{"n_layer": 9, "d_model": 128, "n_head": 4, "n_kv_head": 1, "head_dim": 32, "d_mlp": 512, "vocab_size": 3479, "activation": "gelu", "norm": "layernorm", "norm_place": "pre", "norm_eps": 1e-05, "positions": "rope", "rope_base": 1000000.0, "rope_fraction": 1.0, "qk_norm": false, "attn_scale": 0.177, "bias": "none", "tie_embeddings": true, "parallel_block": false, "extras": ["capped logits"], "init": "uniform", "init_std_qkv": 0.0466, "init_std_o": 0.0, "init_std_up": 0.0466, "init_std_down": 0.0, "optimizer": "soap_variant", "lr": 0.00483, "beta1": 0.95, "beta2": 0.98, "weight_decay": 0.049, "lr_head": 0.0134, "warmup_steps": 200, "schedule": "wsd", "decay_fraction": 0.738, "decay_shape": "linear", "final_lr_fraction": 0.0, "batch_tokens": 32768, "seq_len": 256, "doc_mask": false, "train_tokens": 101100000, "steps": 3086, "dataset": "wikipedia_en"}
Each number is 200 + 40 x the weight over its row's rms, rounded and kept within 0 to 999. Layers, rows and columns count from 0. The size before them is the row's rms in percent of the matrix's.

# down: layer 2 MLP down (transposed), 512x128, rms 0.118, rows 161-173, columns 0-127
# up: layer 2 MLP up, 512x128, rms 0.133, rows 162-173, columns 0-127
down161,111,185,155,140,255,138,168,181,167,251,235,142,193,213,189,236,279,203,153,223,221,206,272,207,214,226,230,172,340,220,213,134,175,289,211,271,212,248,174,192,173,190,152,176,253,141,250,207,228,200,235,185,241,199,218,237,183,150,213,152,211,194,192,251,170,261,201,248,150,223,109,134,154,172,198,274,202,243,201,249,218,281,162,186,209,227,168,194,191,230,206,173,159,178,198,216,186,227,227,162,258,140,199,233,233,160,198,210,142,119,169,230,154,220,153,201,154,247,212,177,192,185,177,185,199,269,257,233,165
up162,106,206,254,225,214,212,238,185,225,174,170,184,206,191,203,221,233,164,229,217,201,219,273,147,199,198,159,233,179,206,187,165,238,211,256,221,218,233,241,212,242,296,164,223,161,231,171,140,175,209,184,223,218,240,238,282,198,201,210,172,235,158,229,236,204,185,155,231,188,207,295,249,211,162,260,137,228,124,252,167,224,153,223,275,237,153,279,121,279,153,178,179,164,258,245,212,153,226,169,149,198,224,168,207,126,163,116,122,209,123,147,209,198,178,196,225,188,205,167,152,166,197,218,169,273,167,223,263,141
down162,107,163,165,166,287,223,247,171,88,203,174,174,215,220,181,236,204,161,240,179,248,244,91,204,198,193,132,211,183,209,164,200,186,135,165,206,146,202,199,207,187,267,162,191,240,239,208,127,185,210,243,223,158,254,238,168,226,206,197,275,131,157,202,161,213,199,157,192,221,217,166,216,153,162,223,231,128,191,274,159,194,201,214,272,186,275,197,202,149,223,281,251,166,233,242,249,186,193,245,206,130,224,197,228,218,211,202,265,219,205,242,144,253,180,172,134,239,190,139,187,213,209,284,215,251,155,246,221,235
up163,088,288,142,239,165,211,235,193,223,181,199,273,159,252,245,170,206,182,208,262,160,156,200,309,178,188,214,156,237,175,265,149,204,186,174,219,202,169,157,218,199,195,194,203,208,238,187,139,236,242,237,129,205,166,255,175,197,160,217,199,139,233,286,253,171,165,159,165,170,166,251,201,200,307,203,165,198,249,164,227,178,183,163,146,199,160,174,279,209,216,276,239,136,251,195,286,187,239,204,158,165,184,184,249,151,124,195,248,191,218,180,157,190,255,176,179,222,160,190,138,174,262,184,217,206,171,223,147,234
down163,101,203,240,223,219,237,178,182,238,336,213,202,245,125,145,256,173,259,283,258,180,226,168,235,240,163,131,254,163,181,176,217,165,299,217,199,258,274,186,119,294,164,158,201,233,152,192,234,170,198,191,287,175,222,187,194,229,226,173,224,169,223,217,233,212,256,248,245,214,208,225,150,189,139,233,200,219,174,192,236,255,222,156,255,210,234,222,212,208,211,161,177,183,225,254,210,181,142,202,232,280,176,273,194,215,168,205,208,216,200,216,190,179,188,272,247,194,202,169,229,240,134,221,200,183,186,263,211,162
up164,098,184,174,238,109,275,215,222,206,226,164,180,227,167,313,222,197,199,191,211,185,206,123,225,177,199,172,164,133,203,220,216,194,304,158,244,129,191,164,220,152,253,226,177,161,215,286,247,166,203,256,213,170,208,246,248,187,162,166,221,220,149,243,223,269,170,208,276,167,250,196,152,214,240,147,162,176,230,187,156,209,185,189,144,212,231,287,140,176,194,206,226,245,221,193,167,236,188,206,236,143,153,199,186,198,223,144,244,223,197,182,193,199,152,209,150,172,172,207,188,182,153,310,267,110,209,196,233,197
down164,097,194,222,229,275,211,243,164,238,235,182,250,153,186,144,223,241,274,255,225,221,188,232,238,198,185,219,100,180,168,191,161,250,134,241,244,219,201,227,240,222,135,221,242,236,186,136,143,163,214,192,278,207,233,232,185,143,181,186,155,129,297,158,141,236,253,211,184,198,189,192,291,178,164,203,261,197,230,169,233,164,153,256,170,202,252,153,247,224,228,249,224,222,165,220,148,192,192,159,183,209,234,204,204,194,210,219,187,162,154,103,255,184,266,182,221,183,282,242,213,197,229,250,174,232,162,271,188,202
up165,097,169,234,164,215,190,177,202,179,204,157,206,178,201,194,269,165,209,233,148,152,192,223,244,124,184,298,152,251,211,211,159,205,176,174,226,128,235,160,147,149,259,193,199,295,176,125,210,230,148,156,107,248,214,241,162,248,270,136,202,223,211,206,159,264,153,172,285,243,180,235,184,201,224,196,185,187,124,179,118,219,252,166,177,168,180,227,212,206,189,214,221,251,176,205,177,229,260,206,187,177,247,272,258,162,203,184,163,175,197,173,180,164,182,261,240,247,212,263,159,165,267,235,196,208,178,172,128,203
down165,090,233,154,297,143,181,228,161,246,233,247,218,234,190,133,227,164,198,202,179,145,247,240,148,171,181,194,236,157,227,179,236,243,184,229,162,272,149,192,193,215,172,256,246,254,221,183,176,214,212,245,253,187,205,129,145,189,142,227,210,199,154,179,227,232,220,175,182,104,196,197,190,209,188,259,222,277,200,243,261,242,114,202,226,216,188,169,254,148,135,223,166,142,151,267,228,187,153,201,170,246,151,210,161,195,132,194,195,177,158,166,215,164,244,253,177,158,216,271,210,216,265,148,283,176,213,258,202,165
up166,108,177,153,191,218,229,200,241,215,235,193,224,261,199,236,93,203,230,230,226,182,193,267,150,198,168,142,133,194,248,165,213,220,159,196,192,257,223,204,223,162,194,175,208,196,159,328,239,205,226,159,239,236,246,257,271,242,182,191,199,132,204,143,149,222,218,249,169,237,261,186,202,212,208,220,114,239,247,235,167,190,172,234,202,246,189,177,188,164,203,195,245,115,250,176,118,211,189,211,166,204,264,171,197,234,208,168,192,185,213,153,238,264,177,244,184,212,241,126,156,188,203,155,99,205,157,231,120,245
down166,087,185,266,314,176,188,208,217,214,207,242,135,177,125,178,243,165,177,134,192,287,170,150,241,192,169,179,227,161,148,220,199,193,259,186,197,163,184,159,185,241,181,249,193,199,216,81,202,138,234,302,199,204,154,159,239,161,261,258,190,250,205,177,228,207,211,158,137,215,152,217,146,212,191,204,215,174,172,145,207,214,197,205,249,146,216,248,205,149,246,183,241,230,152,171,209,185,223,196,256,220,130,215,186,179,137,229,196,173,169,255,194,186,197,169,217,215,190,265,170,191,162,247,302,162,275,159,241,211
up167,106,183,208,252,173,166,278,254,274,176,175,191,217,200,168,162,204,237,225,228,146,173,239,233,116,178,202,206,204,148,213,249,163,182,230,157,213,196,188,162,248,179,192,216,123,210,182,186,225,237,175,206,170,196,257,196,171,190,143,155,250,217,260,212,217,263,157,272,217,176,270,112,175,227,184,216,160,208,180,115,225,286,123,206,183,188,192,288,246,220,180,208,266,264,190,206,243,257,174,178,204,217,156,222,174,125,138,143,195,230,288,191,194,206,293,174,200,249,249,228,235,248,224,181,231,190,190,248,194
down167,094,240,141,179,218,139,145,240,191,125,238,172,202,214,190,185,215,159,181,165,139,157,227,176,207,241,260,174,253,200,217,256,277,204,243,195,244,193,138,192,227,166,237,187,156,196,244,232,144,168,243,244,174,277,205,203,195,170,196,203,166,167,196,132,205,201,145,155,218,246,167,169,261,161,238,250,266,214,256,235,145,153,232,191,160,234,189,130,266,207,170,173,190,189,174,225,216,108,237,281,184,189,214,252,270,280,207,165,261,146,241,166,262,244,239,175,222,199,188,158,212,214,204,202,272,127,181,161,227
up168,090,232,218,226,158,211,194,173,156,203,204,222,164,179,271,215,145,264,275,174,247,241,143,200,258,126,242,200,203,170,198,219,133,215,175,155,179,184,214,184,189,215,188,197,222,187,214,216,209,203,165,160,167,148,177,181,225,253,286,220,200,213,177,211,235,150,153,309,204,234,179,239,134,224,273,203,223,205,199,228,212,256,239,256,215,223,227,266,170,207,211,178,239,121,71,201,186,244,239,163,190,149,224,231,128,159,193,179,219,118,180,143,286,140,219,178,213,274,216,191,192,159,221,235,205,167,143,179,148
down168,101,194,167,241,226,222,167,260,228,125,181,186,197,263,166,218,231,125,186,214,232,187,245,193,132,185,201,207,275,176,151,152,211,214,224,185,274,206,203,195,273,171,165,197,223,205,212,115,137,139,212,166,226,218,242,181,167,219,200,105,132,185,206,188,247,184,209,230,156,289,257,184,270,210,239,252,224,186,185,194,199,176,177,135,164,129,141,145,125,245,216,199,189,177,195,223,190,132,231,263,248,228,137,160,265,213,205,200,183,192,276,222,214,250,235,230,255,217,252,212,139,184,172,220,201,247,263,198,247
up169,091,218,162,142,252,246,172,205,202,230,219,200,216,201,208,187,135,245,220,157,349,265,195,167,238,241,187,225,191,215,208,241,200,233,160,223,216,152,136,240,229,237,144,239,146,230,108,153,179,203,183,175,252,138,178,270,312,240,199,247,191,208,147,197,232,199,176,178,205,224,167,156,184,191,194,212,174,203,195,235,224,175,220,226,187,172,163,165,160,171,169,279,174,137,220,200,272,163,179,124,191,202,156,207,193,166,158,155,169,141,247,240,262,177,253,201,213,225,159,176,198,167,138,188,281,241,230,171,150
down169,090,139,195,145,163,245,193,161,197,177,167,211,230,209,154,236,168,149,216,257,185,191,134,241,271,217,233,221,238,209,178,181,244,189,225,263,213,158,126,145,176,236,190,202,196,257,208,234,204,162,193,168,211,91,135,120,211,116,228,255,213,185,244,148,291,219,187,218,225,141,158,167,214,223,181,260,129,162,177,174,173,198,146,198,231,157,91,238,193,207,212,197,240,251,222,248,249,192,186,222,232,166,113,206,210,173,203,197,246,248,240,132,226,187,190,200,258,277,167,214,229,248,184,235,189,187,170,165,234
up170,098,214,255,250,189,158,180,148,205,170,188,263,223,151,317,226,177,211,245,136,189,240,229,174,159,130,297,209,173,172,173,202,201,268,135,191,191,178,187,227,150,156,180,241,231,217,217,253,223,239,189,168,226,179,212,155,230,274,139,196,169,229,200,246,250,235,119,289,166,205,148,214,171,198,187,154,204,264,216,181,256,215,196,230,174,157,113,225,208,159,177,191,212,227,220,254,239,229,194,246,229,208,206,236,190,134,138,200,209,142,231,182,215,185,147,195,123,219,177,173,167,233,159,193,108,173,233,264,172
down170,105,218,234,189,195,238,217,218,216,235,148,155,246,215,201,173,245,225,176,240,223,226,177,157,229,221,174,192,202,205,255,155,175,236,165,174,202,140,240,230,270,129,153,151,158,181,226,158,266,200,206,182,97,294,281,186,245,154,258,183,277,239,124,247,163,186,235,231,182,160,262,215,192,195,199,186,195,200,153,223,195,182,214,232,175,167,227,202,135,200,215,179,137,241,250,186,172,93,244,222,176,205,159,233,188,167,223,156,120,214,187,177,136,311,165,214,238,223,213,239,266,262,226,212,203,191,225,152,231
up171,107,182,200,174,256,278,279,274,222,266,173,239,91,181,187,146,113,245,174,255,211,242,198,153,96,175,184,119,148,274,193,170,247,164,165,202,225,176,218,209,199,213,145,137,185,217,210,239,132,259,250,190,182,233,222,194,207,199,206,216,246,179,176,231,181,137,140,244,153,204,217,139,199,200,159,181,222,164,186,213,250,190,202,216,243,166,183,168,191,225,172,177,139,174,188,167,226,252,201,244,283,213,202,169,229,189,154,223,136,139,215,193,198,178,145,176,155,229,189,194,232,205,232,157,201,291,184,170,159
down171,098,242,166,220,192,165,190,173,170,118,244,192,166,228,229,198,224,233,193,160,232,126,165,152,261,204,233,275,186,147,202,253,157,190,203,177,167,256,191,182,223,321,195,186,157,207,187,198,247,130,188,141,183,158,101,209,189,212,182,182,167,255,244,161,208,192,238,176,214,250,112,236,143,266,235,249,166,223,220,166,212,237,213,112,208,176,208,248,182,182,216,223,200,230,181,164,197,235,150,134,176,150,230,211,201,173,246,163,173,330,224,208,202,209,197,169,159,174,244,138,151,183,222,124,181,145,208,206,223
up172,118,158,161,214,191,114,231,179,214,189,205,243,154,210,284,228,209,250,240,201,162,149,179,283,308,204,220,249,144,125,237,241,203,206,206,191,200,167,200,246,211,232,215,231,184,243,198,256,190,158,214,93,159,113,235,227,284,127,191,268,224,205,211,248,148,210,119,177,177,210,209,144,155,239,147,139,164,212,166,181,181,223,195,211,190,210,160,202,205,153,224,228,276,214,149,257,264,211,207,180,278,190,179,179,155,173,198,174,204,170,239,203,203,158,187,205,177,199,189,152,208,218,224,233,256,155,265,253,175
down172,103,180,210,228,223,199,159,206,170,162,184,206,179,197,147,261,197,201,222,223,241,232,194,135,89,201,152,142,239,211,180,177,186,199,238,238,201,288,200,175,239,149,139,225,247,177,161,159,112,229,151,288,242,240,242,216,226,164,194,158,159,184,224,168,224,150,238,163,247,145,240,224,226,100,220,221,235,154,142,271,166,219,160,157,187,177,247,225,243,237,158,193,187,160,207,180,163,186,161,232,203,219,185,283,189,186,152,235,199,245,247,170,274,292,217,218,292,207,197,243,201,198,265,162,193,230,222,174,181
up173,094,177,164,223,266,266,169,202,253,186,237,171,167,192,178,190,173,173,203,130,130,226,221,188,175,122,171,166,218,224,169,178,228,167,231,257,250,218,221,154,252,217,201,199,297,170,206,226,211,237,242,187,162,183,163,125,144,146,181,177,169,217,216,206,270,283,198,115,154,195,235,158,200,242,226,165,207,256,210,171,177,280,198,269,202,220,167,246,166,214,205,203,162,185,219,149,213,253,236,144,198,234,196,173,265,236,153,247,275,208,198,228,234,194,210,283,180,163,143,141,167,133,160,240,199,227,168,206,298
down173,096,286,206,185,161,220,196,179,191,151,175,235,188,151,115,208,172,222,229,209,223,134,141,216,167,255,252,188,207,178,236,241,171,271,163,117,207,201,217,204,143,206,158,127,155,183,215,220,281,193,182,238,155,156,212,194,210,225,194,151,247,164,241,166,248,205,233,165,120,256,159,219,237,182,161,206,229,153,246,184,212,240,165,223,192,188,207,114,200,218,146,200,221,191,196,252,213,111,213,133,236,166,187,213,201,197,278,173,182,223,186,275,230,165,274,181,131,191,209,259,241,145,280,164,169,144,145,161,170